config.yaml
norm_eps: 1e-05
init_std_up: 0.0344
lr_head: 0.00555
Each number is 128 + 32 x the weight over its row's rms, rounded and kept within 0 to 255. Layers, rows and columns count from 0. Numbers have three digits each. The size before them is the row's rms in percent of the matrix's.

# layer 2 MLP gate, 1536x384, rms 0.118, rows 603-651, columns 288-383
098:123129088120155132140150177097112082133123154132081120116111116124151075152221180170134197103136132126124109081140105094102115111123156160110086102146155128121188213145124100124108121097094154093178108146146171139099165114115124152142146113173129109077112121089165176104144164123076102163
110:129123120121128140160127155095103206120138158148081123129107149109121138148162108185133157104105094134118139110102115151091177072109179153084113117164138151089176118212173124124123039104136144108141120151161102129148121144108112156170080154127171073148110151158112120119105071112136173102
101:106132117146095143127171129132175117110091103116115177208131092181137147142107124039136143192098121131151130116125065118111102173119097095108162076196177146128155126113153116121107141112082135127120114156077144152129105126120136084109177118175060121105127158098078127110102171181159175110
090:081069120096124078135080126100118179133200149090149151073175066163104063139086157148157088147113162172132063137098062192158164153157095107113116098149152186154115179218145090155073124151062156135123133164168157105093109065124138135113143146112032097090098096087128084207070107132098195130
100:131099132120137165185119165130145121127136108139133151116161164170189125138106095081100140109118157118117108122148117073106110138130174089148160124096082144149076172142173016172137114136119114127132124119110097105065158118077117106111113125117059154167091094159152144090088115141155162110
107:110124076174059168136085135095097135144079183136087168144135132128109089116166123051165140157160113094131130133102102152140092156144106114139111080137130146134146143146115115095107149144123170093163138162160147086132108150157130133132145109120179129154127072177120169183221125112178079145
104:185136141161127144133128120134099191102125092108103102135112063137102172193131122049154145087164124065156105113138138163163157106149127154134109110165084147178154104102153155101112124163159121166138083164065123111157133138172154179172202139160125090098115100087095103142146115131118091124
103:098082146150096155173080129137153146165167120105083095096057119134108100126151116101151163084131143109102097123140124155159182143129121138124163088120091140155172106151122119135119126121130126151139125142140086129105109161142140121107187174161200149141110120078161180161141137094166146166
095:083206111132126212159175158091197181127070112184097134147010152163114100121136108157129187147115154125119166128125158112076186132149135120150068139106173131123150081184124141133095131143115072124115139113113084130145131148097087119121137134125165176138178166157098112118122149097084122128
113:184092104096126095184099114108174138121111116102143159148110099152092187130130157023089158065148094097122123152142157128144120115139091109162098134118100116137100112121153127136131032117114104159132163114114225092162129073129173106101154064129134087127155118133113134131141079083136119104
108:156093112108099118220138078095171146139130117090118118113166079070127091096143106138078144147121116158166132104144138071146086153136088120158117111142143107133089178132175134136097173139104116065097059129104153121091102060100119094125076143103076191149149119127153151098046136137111174144
103:112097139087145153074122139142100115120089153087099115206178084141129076076157115091135131202116065144120107125084082083114102072151136165098130154081140139119178102160177068136129118138148089129137081126098130113145121139087138127179072124127117122099108115118175115131117138135140127085
096:102126168106183112176169148123160196141122055101134147130166171161099117153131147129097165090171124123093133165131164094106151101107133145123099088121140104200136142110117076160148174164129121087135113141101154105143189101176121140108160117187053124113166113095171141107110108063095098179
102:172085134107185107106159118139134234118146119110126143106155135158134107131097128124107131116116193124155155119069097149142132095167148127136157070097129112134159110122149095077164099134136134088086140090136192142127128146138050105158118210128163164080118150169112134114137139094108098107
104:098071128147082029131123133126141138128119107073069116084120141159163147114144124123099136082161132144156119144117106167104104097135174124152135158128160129153146137139119126091111118096092118062171131092147140140096121147091177134075171117079085152122118139088160145110093120164120162112
098:180103131178176108151117125183154068127118126169077193142114104175098144121137117121164109082155074156132093143167084141139145191136177128112153074125096148055115064175085152146151118210146210154111100134197139125111042123162102075106137139116203142170125181157124070145097102119155080132
098:097130145085095149141100186148162107134132114164140121154138100091102110104125127141179213106135099168132094068132146195127148109185103098139124122123104083147125109155170141099065135180144093044126081113164134117173103110081105154083082128127130170144102166190153076154143197129139123115
101:177172130171155091111160153140136100110111135125087090164103165112092197114132183190188126107128157123170140108098097179168178133134150127130156096089096137120103090099145109124116104157171079123098145112113099141113125173170175120121096212135115127188129111101135145120124111107108114206
106:073130143100152095093143145074167138116147181123128108114122122127096123137103129180133152095128073118196086140145130157184137095222112124132167129118086119152089113123156108160086068115164123170117129108136163126074163124154125157106134170083152112081124144127126084092113129140114141093
105:139132133100089115122115110129136116130154110174130120130169082101111073156122103092138137104093135103082084148146134083167093096038159126110148101153156169065121159124106085121208119122110135135079160198129069114070141127144160112164130131174085086051168140125145169109141179096127132160
107:149079137166117114219075119102125082180137121130136125104150136103130187152148113165237130104175087077145163196126127125092158169113106101118153147187128123141150127201119141121095122135138128184125139122085152089132114171129142029189168131105155145165096137032086116117145107128138157105
110:103158123098097170138113142174125135144153172131126162147107091130158111154155164102112155135179079102109068143161101104136113058052131211145091105127091142057156125168153135139100096136150086188126131107128125092189095102156083130082148103107112162124079130127151069185115155155128151105
101:127115116090095182094177167124145155142139152146129114144190201104150086090147169095135121082143154183178136149134089077119130158142128108128142157151149141092150099067175114090119104184114096138166153116197128134086134125088194151119035185161079168102158120092115090134177156096096091158
101:104058081129163097071129154119121150111063104136097139114131058186072047138163132120111107124088155098168098177097134099145106193197149135109105122189173129150120165199154143086067129151155120100127109167169136152138155106118152122164158148097153135201139117147150144122158132109181122089
098:142106160172173143096112140161176152128144135105115081042155134129168109131145128145117125137136143135114124093128129171086102134132108128152155098154133122128117146147102125136140070119143157132165060106153117166145163079182114099140180110085080130111166115096105134114115136144107125079
092:137113103124112150154063110193114105115135155130105151097124141073130080060148124156118103116134111112134113092125122133124120120125137143148092136109110124087145058173166110084207130099164105103089149106087071114111153122088024104095109119086152168124143155068153081116133119158115180142
087:039195158120177182098146134142024173147068115171099089080099119126105142085113169168124108097127132111132143151129092140085124097113142168138163112113113147173135115161149116108118132116069163149152095147135100113124157181130134121107189085126128104104086143113093154141139108110105160132
098:105151155117180095145066103165134137111191098108152114104115106127149110185104086145091157105138170119063115097163099113108098083135146134135102141104193096098143161126097072172160090056183201125197085097160072132089135177126085106192142115128091102142147143127115195140111094106093131133
105:149127106125167180117129138116096090131148084156131110163118168134122104140089080114106168141100058094123117136135120194127126137092128169081105098119170097135089121197130148116144164120196114110115095122090076096175135146100129080093143077138114154060106054132169115147132119093148164141
102:073110092149069083172151145092039141120139112049133178119171134129069138187165135085129116170143113101137117119095097077115143105123093125170109113096165156199180128151099169115164075124105125136123139125145084119134137121108125157131128147137080111120145151111177090072124160103114112143
094:103155088146154071122099110137085147152123137137070197119082131143091121128127146125090140062101191079114141111127111142097114111130106108146164118070041075091097099098129128175167094130061150139118133168114135134109077102091122166128087060181060116153096175149166135084090152148136105111
107:126110133134142128108149112197113168144152127046157093113144081097141157100087127142121024122144150115106104102097096108162122148102109122105163115129161129160105110130168087144199119095104043135141134156081166143131105105165087117218073156159095083086121113089111149154122087183099156184
100:076107159147058128150188110122085124085089102136070155157155136188181095120242128112086139152098140093145134112140126116188140107147110162113108098102199103209126144118139101162096157170160090147070127136123117183123175167078113164095132177169081154172159164106128075101087139093134128105
097:076102134187091119129082190092171118102098131080152147181121149115094094129120121154145118136109125145114148123107114122154132073079107134060114171102112191126116117134203144150135122068143156086118137144089130104128101189151117153091187097138140093143136112165121108176180115104095155090
113:085137133145113145113124014090104104165138134121119109093090147145138114095070145168106120105153097136165098189179139166166197121128161111127197100099129145119095153094158075133088157160193124113146093181185161142118126166151178139134152159098117130058147111151125155078117115147099083189
100:155135163189098145170162130098117140084132143178093099180111199187127112145092138091121150112145136143166169148141137198161109121101163134087104129147126097085117114105100099145119064174168134161118121103133067204130139118142094172084071127189132085110089137140114077152155062131122130165
099:127121129135124162130155109139068071127131161123181153110143166103154173133174127159173120115115101179126151108105156123114092133166145163155168110087137198097127143143126104151152152118071141119165161154138126101146180053062094083179169122152157148189132091182187159161146183113096149081
093:172111142190167159132095119120138113117108096160077104110114107150137144123175152166191113184090113102143161129141148119085159137171108107113125137122057178173149105173108137096130090131143150153126099136122112139125117152104153119136101101106220151170154156082069100178165175091074126189
100:163132091091128108078144199147097125129166126105112154119120138135071096181119162163175095177104108086118128129150135143147081132134105091147105133103117050133128128110142160116084130188114073099183145123123124116131111107196144105138149152116073118075143140104113095169149119125170165116
096:190069124147147165121114193164191141140111164149108157135123153154133106121088087128127095099147139151129116113100148092151105129095081065126120136105149146197093114141169118057138107166154099109105125121134189170136093131106142189126101064139077085123095208146183139173120135088143059144
095:101058103142128122087074105083069083129120141139102146160143101172138095086177120160103123194127148155165075155155078114145121095153115147130141122130090147159056129151145091197111122148208141117086108128123124109133118128062161079177176152080128097076138145126153101145109123130126135067
098:010119137138091145122101079086102167097119116128135142162148115173143086086128152127142106163127120150175150139162104108181137148136098129088097143114104151113170163078116153148184044137050119144107164106160054087110146155129097118151157119166107091142087108127021153133129123177096137074
106:144125151131130098124133143090160147127118192076078116210121160130149131077128136168111096100140146130167082098083207111151128132120093132144126141184148170148108166135144150188170145166140112104173123188132105135093111091156125096159157213113085129103111103109150096088172111130164127143
106:109112148110161139084152096115151131175151130167144094152117112177132062055118119131122163108116104090116074090118171132193095178133078143159095127112150067080122132141092161148061088100124113151163139115123146195150139123044115141035139104130118101098090125144063174107175128087089114109
107:118098129139173072121105108149141176149136185143106122164097138148146129157147172128112068111095152159104148187114046137114145114108129132112135123097132121124099121200158103159111102091148156158129126135052136136110153120164083092178150158113163143108170161130088142118133108120135136106
105:081070142090104075140110102105069146152156128139079111150100167186155093097129204109170110163096127131127123078117126125162217128131156133148092144135143150170105155183164080155077132062132103083161121126130100112134119080106126163115144103152089131113134118166054147094120136120136107144
116:136110144076084088119136200132137117156123094111109137144133161076115193114145121181132114109123107144160153111152151222093142102161146143099112144156092070116142149069179067106146111140104133167142141114162166132120125086135182096115126165144098136171115141150104101153149117117111153138
105:096114170120148117113078160076132133172119138070170132106144148162118139075092086077119148096086123148099095147133141132131115149084129094112140129098074130155099118105174104116097188147114119097161148163132161103166059167139162041163114134126122164125096120168110092178154080097112154178
102:064109070104152121122152120141138080192163197101099103110109126151139119151156149127140116118173115171097102118124156111141096144155136150104095096166173124116122115065140151099093198162172119127125138085142105137120094140118187136085111138093114104102157097147171110148159093116168164100
# layer 2 MLP up, 1536x384, rms 0.125, rows 603-650, columns 288-383
096:074110157187133123108071129105141077095153150132140115200111141092074175146114127218071139178123113162173112135184143159138112087098171107150122133101077145082148129155160111132106082202153172194122086121160164142189058127124122115091167169111186117115095130113087183160128136125140140126
101:090076137149102113149152118115134064157122151126152112109127123100119083108059089078063098104102138099141093165121134072134094195128144151183190132112140128158043153039098122139192126110135152139145129115112137104127158114133135067108133120130092169101124131077112106172096138183116137119
097:140103126137151102148087119103080119102202144147151118054094119069092079128123128213131065065178110104135117164111152148126152083138161109122087194043081091090124133133097116173152135099130129111131113084160140071159147144151102178144095174086192105168153098129138114171122090103097117131
088:182147121154126158082177129135129130122064074187084127186082165145094247146152129153154128125176116086148132129154141078078107108104154181115098122081104078156131104112100134119108147103213102144166159156102112147139093160120137135183102146124156129125143084124131146131171126125140091151
094:121177128113132109071144103133097118103148137097117119147127079082084124096134144149181131148147107139156137141093134196131136130128091157071105124173164112093194113137093222065124147110121149121165130117145121167188091150194151112152135127135210104087159130098103099184139122124116119156
105:111139141112134103130114162142173122131132151156162097103068108092104114172111100197147123156122163102155157162158148051130184106120116103129139169072126132095126070107137084112099141115105152157136141093096118152124133137100130133093124182090089152143141144141099085136057161157075173091
092:167138146161118171172158139146124169117161086164080119163113060121131143158163164059177146107160113077135131121124124121132134154131117105122120098156096118146135083067168187075099101194173124200104113142064122105140127126136099140154197135139132120084115121138095117144156089141111096148
103:148113159096125127096097093116131164119110146157094134164113067100141111157098096181146110126095103145124171119129124169144076116171092109102133111100133129101154122092177182100109052105130108098142203170079143052049147152177145104154097106100112158123175114144159131164101116158116150080
108:140119150134123046115126153136067123116152149127121118103152100177132112085163113169134138152135116121094095099122121113118148110145114155168138148094087108157131141176129136138166143123127159101166088105156128101136107101131167123151164081152141121135115105104120123136113171143145124173
108:110119139190138154095171153158112124165168114104110151069081116162107086179089059187158111153132150114175130148109093134090103176138165109077135088116186110095133150138106113122104150166135188131144106120166111174066088125059067112193147144108116160115112140124175130130130146142135061155
104:134160135141155139027135157156124135101121151161136124143096163186094177173132132103178105130129125108093119145107143161088154089110169131091100142108104158123160069114087134121174086120133166191156191119135097145169166155147142146152137115152201063116106140163090121169211132091159083128
100:155073111112142139182120136152183178180161099103152152131136161142089134153151136163168158100101131103137119138100124109134172176125150082148112106155161118146129150123151157084130125121155163116166150128098177139098131159107094107061195128171167152126169089144000115145085120122137141164
098:098129121075118122105055162155054120061079117119101062111111165121128155087106136155114167152098149138141170104077191096110120086083146147114148188125114123135118147158133053113164097074161090106125118142067156143110107133157138149187127130091092120137149172140132062175121137108103106166
104:110086152089117139123132103136189159181170126133152120153066115157149088126135105145128080148149101171128145153121147122088072140141158136114160093190182117148144111139186132098129196094075082118150107149127142067165173092075159098109102139115056151112139090114150092122125085137161126166
102:113191122100103129080165131099138098167069096188116192135128086105127131096140149119149148083126079104104088122124157123131149089139155116107154120126090143130147120109133119108144147152080100170087170176123114121162091120145135068159063102203150114118108141123083183171136149125114106128
096:167128124158153139146125080179100122106190105116117139089185143173116164154121138122162099127147044117144126131176102172124173125159207121161173030124123165091122092146064128143123129224137197140155092101165127099070140119102094065162164139131199107185141178140076055143103108165112083147
090:132078108116136139121126151175192113106109107128135162128130166072106110107154128110104216032129155111171122166109125193146162100073135127132107129124102150126112133104119138108132118148110130111153122061137180141112135192119108114134054127094108128128108158121189106138106189108079143146
100:123088107118114123149069107101114081157205129124132165106169137145119147124136073088076149149176159114057089122156163193137096081101107136129150106187136114085088134178147152156117128184157205096134137153050160097122150100122106143104146077159153184142172114167123159107091164158100169136
106:103113126098142159132120113219187114147109126113125142140150109086162112033138139143140137135186145121115166151128135113055189104057127126151141135130136118190157128159118161111137140095120104120182114141123119234193080073176121120146147152174119186119147090181095200136128111165152198127
100:134123135136132118115141106183155114120113084140139166119086174143137030167138078197131171175135138105068110175145132069106157065126141128100110145143113114136130157167063101164085110162144153162101101106102140148154192151187099128127121107168128102090119139118109187090091139171096108129
094:082119152118117124178115135127114137144192205162168115126130120159112156175116117136161172153114147093098111200156124093092132133136146162154178094108100120153085101126169166057101157112151130110117139141066173097083129126172161068123142131074204126160082122094101121102164137146082144111
109:163156153143161125110145123098101180147161128131170129116104125166139062128122114127144201091103127150133110116120123173173111155134102125111121141164152031122148143220142147091132095134122155169180143121105119079121096157142118137136144138126063106095117091097089144099139142092060114148
099:143144125150115129189111109130188081119102107114165130101132132146122202147134102149139081150135129139158131121150158198110106131153124077087096061088106175162081123122077107128082196078129097159092159170116140119110122117122103095124186103121151096145106142160123126126142104151169161153
117:105085110116150139071153155132081134115125115112094120085129067172105049126158165114134091112107162103173131212127114081121110159194142122108096112210171099166117175182140122095084159120157178145120130179152146181146155099113175162148134130095145098177138130151156152132161124137147136129
095:110111106107089098155122130129117097127108105147147193188120164110082180150145119105135073115118105133174080164110151088160139117167128131081099157091086141128127153102149115134112144127104091121103204142089140108108096192111148156116096125167150074137099139175167129135096131124128094186
097:133117143119142097139151154106157111202153154161098184108145126183130123097131168131126114142095156116064121147187144102110138115132071191120149171049163122139162089136151144131103110117110179129190129103088135107126084104138082116101095128111169131153113195077086130156148136067095140089
107:146164078171124118191135092103144094151151156125090134166164100133142193086119148080138159088130104170165169137144082154140134153115141143113215113123116128161136131105131154147070115159112123136123143131085167116122173080162105108153116148133128150194126152109157083098167107130154141115
100:089118206135189126135100113136092135135212112150156120128186118091126082192075071116135124125136190112083133128117096124086074119144106128143085143129168093114105093123045084151159127067151147163154106164173101133104086095096132138173139159071093136126142187159086171160134141127114095150
103:120129151101110139143109126153133143152114139138123103039065130077153122125120122155103129079106187077102084204165120102072163140130116114179166135145132184103115115075103072117120136140091110202107167137186134129122156169149137127118065141142130189173150178137153110147135183166166096117
099:161064159141185114161092102118212091156088126145116088112070179129157116131116112143206103124115075144131203191124123164151078150179175093115126071164108153156115081147168103173103083130178135096162131186160140142128105135115150108139091152096195170091169103122132143196171117186126080132
097:155141119131126098136150143050126182188137162132133121056123150113143107142127109116149122155126149112159113142145093090130036082161120103102102151118130126135120150124134085133087130061073155136167158123096122070093151077109170130130141134146084136175140110115092162052143204097129111125
102:134123087129146153132127138192085157147179166061149098113132103106128187111114118150110044126131139133107119093092127135138125122108116145129154123108130152155091105130167084155199128070079067133162112184089161178111111116145092113225092153166096091070112085097090144169119119185110172193
095:102058097077128159145160130172061146139098092141089079103160077140082144109158112110125122128098129083170093089116128132162123120162087103129115073122197078153100161131227156113108106068205074166159120135114127150106129116074157156144158138144154105189139103106188094079135161151078144165
105:154116105146088187147095095116094109169110097134123124130141161113082140147113127094177079177105159155141103172178118127137189144096108090105149085157157148130126132158092136149117124140145140073157094106047133161120107115117121142126171135120128185126098137122162164195099130166127087147
110:126089109149148156137172139138169145129183151162139101126099074158143139151104139153096131140075146116075082163112079090096136174070120109193136115128110166088137115066116138140106129142095143167154117155166131139152102059101104166135104093162170170156133122133136123162110102048125166129
095:119203121149129125126164124090154095107118083149087101152176146137179074127111120114158136082156106162128116167153126181153107150135147106071074155172106138086132067098124086142107160140170147190153142125148108190180129151062088085060084121143140125108061113153095145189141097166174140213
098:113110143127144127093178100118166130120090099140124119128102171130117138082126109129096160110157172141158145096153188156141160112112109046119114152105109069091115139072148106109124095118137095126090104130143089164086115127127138130117076103074151133117097160067109121164169138108160071128
101:123125117136104155091166119100159125138176040155094116099089138082156154107118105144173125153109126082137117092133111149120047190146107146146146116103100133155101131110111136148175090102138102155149126190136093104097155104088225156088137124168177112160146092101069106074132174151162135137
116:150127124121129113128133117076149179160099096103099171109122126137082044149100115112127116179119096139134127156179171122129085186119117160106077177172144081173124096138075104103107120156149161078141159090183115098116104121062193131158181097090072134154118145164138071162122119130129122141
094:143069103134158179114124178151173141129133154139104153136151147155121106099081098158125102093127151107154156093098142104127117118117072056147120138132117141174083124137151071021131108158120112105105105104167187189124092129088143167106095062113091111098100202141179136151114127105153060147
100:103046085119110109067147112068056088132135097114146086119152082173125104133146139102068081192127138159129117153171069080079144103127162136131134088129116095158073103115115076168124122125137162087125162106122145090100140128093173110195140164080112076149098147090131118112128119157153137138
100:128155173175119157078157112082148081117145076125147126158103171126179157109127107210137159106136141136128084177139172160098119144128128121122114147171123178094171144168116089089083144091110113161141150154151124108097183151095087113099124101145113124123108130172128167085125166150138161124
111:097123129130124086161161158110090158149114184110082143178112206111158126108142145153121055063137156103179163142084164128130141112086121137138152143139169175123136131128116143165141162151093139084184147176097114106107157106118103122130145197117141115118107122089123096103156103112115147135
104:108123104121063175172162169140057113097099049105133197144089144084093157185143135136114097115118173144165149185129087118093138124188173103089153122110153180133139120041165157114153156118160153103125139147153128056092194092172100093158067150132142147174076131109148121114101152154167152156
102:057095131140152164125121119105104091088130131144139131156096111139146162145134145208149122113080113164191162165110182151123122131134115162148110130090160144135164091119155061135072188120151116150111141118162147184162104189136122125143160126116196165101129143180083126153136148108149142181
111:133136109120072146129147151110133125140131122127162101158179118160079117087147164120154061147067111153085100053107171102119139154155137151123157141115132134133148115023163155132169145136069129115115135104146143204082141175171085152123100121101183150165144124102119073123137103112133160134
112:116089151142101119091134142139150056102125141182109102115091110176115068130117112110133113132122097133078187146080140142125136100066122114169136101180107142075169108112100128127124097116130120132145133130179070203114172090205091139104118133109119059170138140111162104164089079164102119170
113:115163176109134107096066135098128156186124165103180121126115144115117167100078088088100140098125150149110139137109143114140096129077129120124133110072106130126097153070155076107114170177129122076157144122154121121147061182112152063184106108154107169150074092168155079177142046073137125182
# layer 2 MLP down (transposed), 1536x384, rms 0.11, rows 603-650, columns 288-383
094:161173104081122147103142116109103144164098122096108137117115165137160062138154119059139119052202109110038198118069116135118072114167101129085143114154189179105127163170107087099099166112106101040115140148178145066067210162157154129151128153196131092133171127110162110094126101146107130117
100:139152106126126177108155131143151197108152092183090147088089152121102139181179111156131124082134082180116106114113111169117144133153114170117127127122091145138183112142181155144090082156106165122161127110149118189130115137068108163131115109093123091152094157177154114128138127099152143120
100:140141141128156142092167131168158089079064117120114147169143110146147128121142103047140122131149132118142081115085136123142163094114152118104166081168093104141124146090118103104149106159133125083166105135137166167115056084140106132165178095166135166118093090114102104123121137099130170167
094:133077142067139156137131128179158086115174137084156173077140071114138088081145142123090180098115104143084161128095136110089133133132125128076187188154189167136114119075175139097171163115140089159152098104159117108133146167123139075061144210151138146093140122088144128129117180094134156130
094:152119105123168156161137141110166119198063177129117127166131123085099086085106088065134153125083183153098069171121131114113126169118178070126192130112095136093139117118178107190133153132170095174083075152172086099138134113144114137133183096100127176149109127087150143123113171172146051153
102:130098114116112161176109147092101163154120097135109176161208157129137088098100198088091128123125086122090106131063086148118089145094171147103077091138155113128125186132130141177143146133135122131120096090131161099118086130109123137170122100139168136141093100143113193090196068102226122130
092:117127102067135093125099152126090040184096201144148117101145200136144151107121163207118125151163128155128173094121141116119111100106150158115128125121160133096114189157086123144171138124096170052123166093190095138110120100097119132108073102110084132152162132128128163087107146082120159089
108:097135102171186123161186133179074087144138136097206146087134150137118136128183136101130200101173139133114067177148171068109155153087131104120129109166098142145149127192111110191150170167161156198122064101146106160162075166130145130094140066163114150126047111131123123117139128097141153142
098:102115108114150203133136080067148127137071108109166153134149141096121144157092138068130144129118130100132129162161147145145095161108125090091116130127183120116115112109134103130085124109108102167088170158096139218130137139129039111123112192064156135158125123138147151136148100114167108095
105:147102089116134131151058155149172147102100173121150150145141107151158086158136135027115164111076098097167080178172194111139170142172131146088133212145142135133111086106176104111123120167150113179114156151183147110122094104162112146156175092146095077131161148169138099091143057130179091106
097:121097097112131143141127150085135119211089087068156149126104070102099115110106127106103117136163158144138038092129123096130070172101107097156167097131108101084139175136206156157133134138141040106106129103042190076122058089111127099120150137094122200173143098150155167084061145131148145089
100:104165128127112141112112153141138108100078155124094142149115093118151084084184174137129091118168119170159108173121122134102125120164098165121095183107112108101167132152154105155111196145119066103138122089150123151133079114139137111154144079096096146124093141098190154123104121143186167034
099:176124150108073136109152083120098079145137160177108168136173107082144102136164103117113108090110125111140072106140075080177131111170052124124135068146107168177145113087159184104137145104096115161110133116190160118145099098107106070118139150108202170169121091129143165094110172142175142145
106:108101153116114118104083113114119088061093110172142159097139093055134132139166115138104154147103077147140058171062158122145137106120080158154152170061150125143139103074122163133150101163192170117145134151115138106127135132203105118144129150173162110159114198118137109141171196140170150161
105:136098125169164119098107103091154118124160154094102138165121169117118123135148060167138122138134154161175157135130094141175112114137118129118135149109097133147078121167101087140115111114155132139153135107132115104077177160103140212127153188083138157159128108127160104144095094165168156101
096:082130144091141111145087135089145147089078141156092079106135203134114082170129160149134149108150167089107222126087121156095095129155170110133116190130151128151113130122148172119129196086122056079104173100156090146136192109114179158105075118134093197140143129138125171109152093117121113108
099:122156140170091122144108098088089178153164150100095107120126137215139129224048121111146102182078076161117139109132123105134113121178193113137162127135156109155173145127179138105121199142194115130157182188099094122120162067113136147142111077147165126123125121135049156095074062117137046143
100:122159188133086096072159136114110152100101114133147166080127119084138087153201164167184150095062108100162097148100106112161093174122226146136153127120121115196154076103144112108120149149117139170132114111140106090174131159143152103153154111134148158131120119123168095163170079178136089177
109:093170162125114090107123113148159110101166105142148113185146157138104099140077138149067118150149096074142054175143102108195133135170094132119176135125106126132081144133117108158076113123115143139156142131096105116108200106146138146069092161133112102083133099073148086072087147171161092148
098:112101121188161124127152175051084081126135080064150073107153109133126153069110174152105127106089105136163144088159143164144155120162108171121129077156104115088135157124185094117176157074133094122143088170166096150109065114082183179141102166162132130143104119081116074166138104094093167161
099:108135076134110121048156138142145096093157106153126127121106147129130105146125108105121110121132148163151071057122134135138069116138108136167082161076129110128152162113113087199187159104092130109109138090145119156160125076127110217139079086121077084130158125211144197177093167104137064170
116:127219122093108184148130144142146109120174137124142129160147076064181187128153212079146104098092134133094134143150143076070110083128114138104147113109128147068095161132143134152122183151126107143116128099154107142112113091147123167139075128096119177131091127174092110125109162148143169084
095:127115148096099149101154184137126144114178154090137126135136196114145103084151163119153157087137085144145110162162139110157127104137123126088121130167137099088150116078151147137108101141138144113159150113186107115146149113131187161114066169138087162140157094082153081133161113096079099141
114:187099152060099135115111125097156149127175153174157136169091186102126181070157144131128107203172098170118151081137111129141167079095101152232150096116141133131181101080125124139117120103078148144139111116114120106087111170173140118117157076204108133108104089164125106187134128092121165115
100:178121126180182173105132165155193169184122135087110111073151150136129154082129125161107086141174198112147061082123171168086100137093101135156202069139128140113140185119174136138171069066099148146129077111160086145158135125145100090122188147078054155096142119055118160110136134178090128100
096:116193096142109121088118097145110112052155128131167108158076095067159108112119069185111120147192087121176142152064083106103116135126214085150074175180094091146116126141111145095153160134144111115086136071154142137099187179098134107102161112112105107113140082109146133124108131190189143159
100:092082184118105136059146131153179132115112111151143127106101136156064116155153094164117081187110138084097070136135171094129132091160117097183079186133117166094108136141137112107184135111126126128130071118187096134136103181102167121127145106129125107078157130126094146142063131089119133144
098:169153049130096093116126149151134150122098141149092130117068160187133206105170153171092145104118093130178148123126158170148153130128164113135139155104080141131161189117192184121065138164099131121130147105082122131130170183138150086079157098201164111129110077129129095082131123138142133108
098:104136079127175170122155138158096173116076131129134126167149152176088167131097156056194158182132042153156200114081154172158166121156178178079156113110114080165196147158132141095131129148148119030184082128103118149125105091118094128104160138141125120054140093137088115164136108099068151146
101:135109083100123135130157135140106127061092118164098139120120120156127128088089058204086111109112167168127055116116117103139151092082105117146113091060129121091104135094114079129128147104116119136136129146093106144119102100122108175148198137186140112130118147117153129103139124201186151101
102:107053154118142183157124092214130149085061114133115125213168088145116156092127168162108136165119126127128138157127159117141201177142143152145145159143123118130147117147150151110156060125179114088109125130158140142186170136100149091130166123057176136085099141102128121200128055140149129194
094:146160164142118088125110077084117124088142133208162102132146121177150129148111085151147203170095143142182085148120160181106123080078186136141111134144144147148173168087090142128118129155156165124160152111163154158126136126166110179035159048178144173150113082148138088143180165081144094136
100:187170146152149111080097128112229068145144139076187203125115115079178142128099173147121135166142136180118169153094125173051130172107191139112153168120101163093184063151056157125144138178080135073104103111171139081135147130203099134134132102112136134062141131152118153171134119083153085120
101:104130144121175092117132158116159130131142158129127087145102073128146132086178159171077133066194074129110124138070141129091065104109158145139136177092086118150166143087180145128094113146151082143096120162184136105141176167145130151104079138148112126138154146119109126146109137106077175098
109:084139142130154118123115149105128161121107112065140180141120153100153158111137130079142099167157123128134073090075170181166091087143097115080084109173118113104151145138142104099171099140120144121188119112154125042118116108048090117105158070138092074165120147148067092117147112085179137116
100:167129150091125125154110108145105114139121138106126121081131157173120165143133118173112129153144153137115231105078139145095087120080078053103161133068140058145149170107115080141112108120057208105100172112141067071101136079170122181190115082137089134189160118102054146150115081107096147158
098:135112119183111183077140164115082111178107155107105164129164094117149148149166114125130163135144075141124028127099080139161078104173137152163176112113153255140199101177132156160161165153124132117137136105083146058157187137159110107132177099092160088182155105172178105117119132133098152145
105:110143115093149083177131132160098133139096206105157137126179097162092100146147171139065114112157109199105198128099143106141180069110151097108075116157186083106155095148153116097115156171110154119103147074115147155123094151149048124166110141090063150111112145154188146152139066113104129136
105:123121120151133124139129089095133123141103137106144135125095089115151170078128177125133137088147212156090182127110122132148160097150070166097093124112121176133112097070130117105201121109148142145105144118105088136067119159068092180125150129116178104146111121132161155083083115072155122121
099:078139201159136157134141126124114142144190110121137074112070135146113084141143134138142185126137148115152217149139117143165139095123160139114174116162132098015138131117112117135145103133086175146156182125101134131100093161160111068121139147122157077153157085142051145134125117201095183104
096:083150126116158131161084114118117148074143148138169106097128166119163097155139059080173145106123117076193083092132156153133095176122123171123067111076143144130104141100162123134124137145113186120132120126116141094114092079113107100101089100171122097178124103142118146155168095113049129173
099:073092124106105149145093112149127155115169192118093128149128110150125095125143165087098127100153117110084238109175127072137109122151165115134126175102108083166088097137163143151169115159113138122087141131124135113092092125122121184105085169086121113117087139150085088168094154124151152141
104:169138212116131087121144144103186136147156129128099079116131170131170107136058123122135189153109140116146250131088106133177154146108069125164104100151140119095089156099149125120138084153131163159096106143131163155106173103163108096114129087109149151100171150126127114114155053087092108130
101:152117126073183072061120116137167093208159146122166098092175063116102056102099105127111106167125126139132056070149184157139124141097085129174085118156121088122079140219110087122077076142113077140141095127093103190146035087135105150088186113132125165070113144108067139082173112137121119135
102:150124142069082075139149168088135148166127082118140100095095113169090085123089127105158137117151111120117086090117076102133122103083161102084140110139105187080047204096111202129124111177144074151147127168135078148119157110137108113080114181131108121122120080098119098153176122142104111157
109:148122181076125158121145142167149129161100073170149153095115113107183133119140133150163106154178166087163089151126088140130148122090116141115079109127152140146054132116123129136153112150158124099067159110120097065097146103093143152103150165120116145134125132134078141084110132124135119078
110:147191161156138113164085198102104127141162091069136171105160094012082159128145154137126124076130093145206098105154143178103094132109079162109072207125166142094131105144175090131147183165126149117113157091121150102111092122115149113175165153164138176095164071161127106122128178112117117150
096:088089131094136135149133087119136109133141055161101107118120104123121182136114184100095126134141203119168255156135129120094094094170100124140145186144139138171107132136105162145123101129118130102163116097098116092078198127107104155116144121080140094147156152113172175113151167160139119064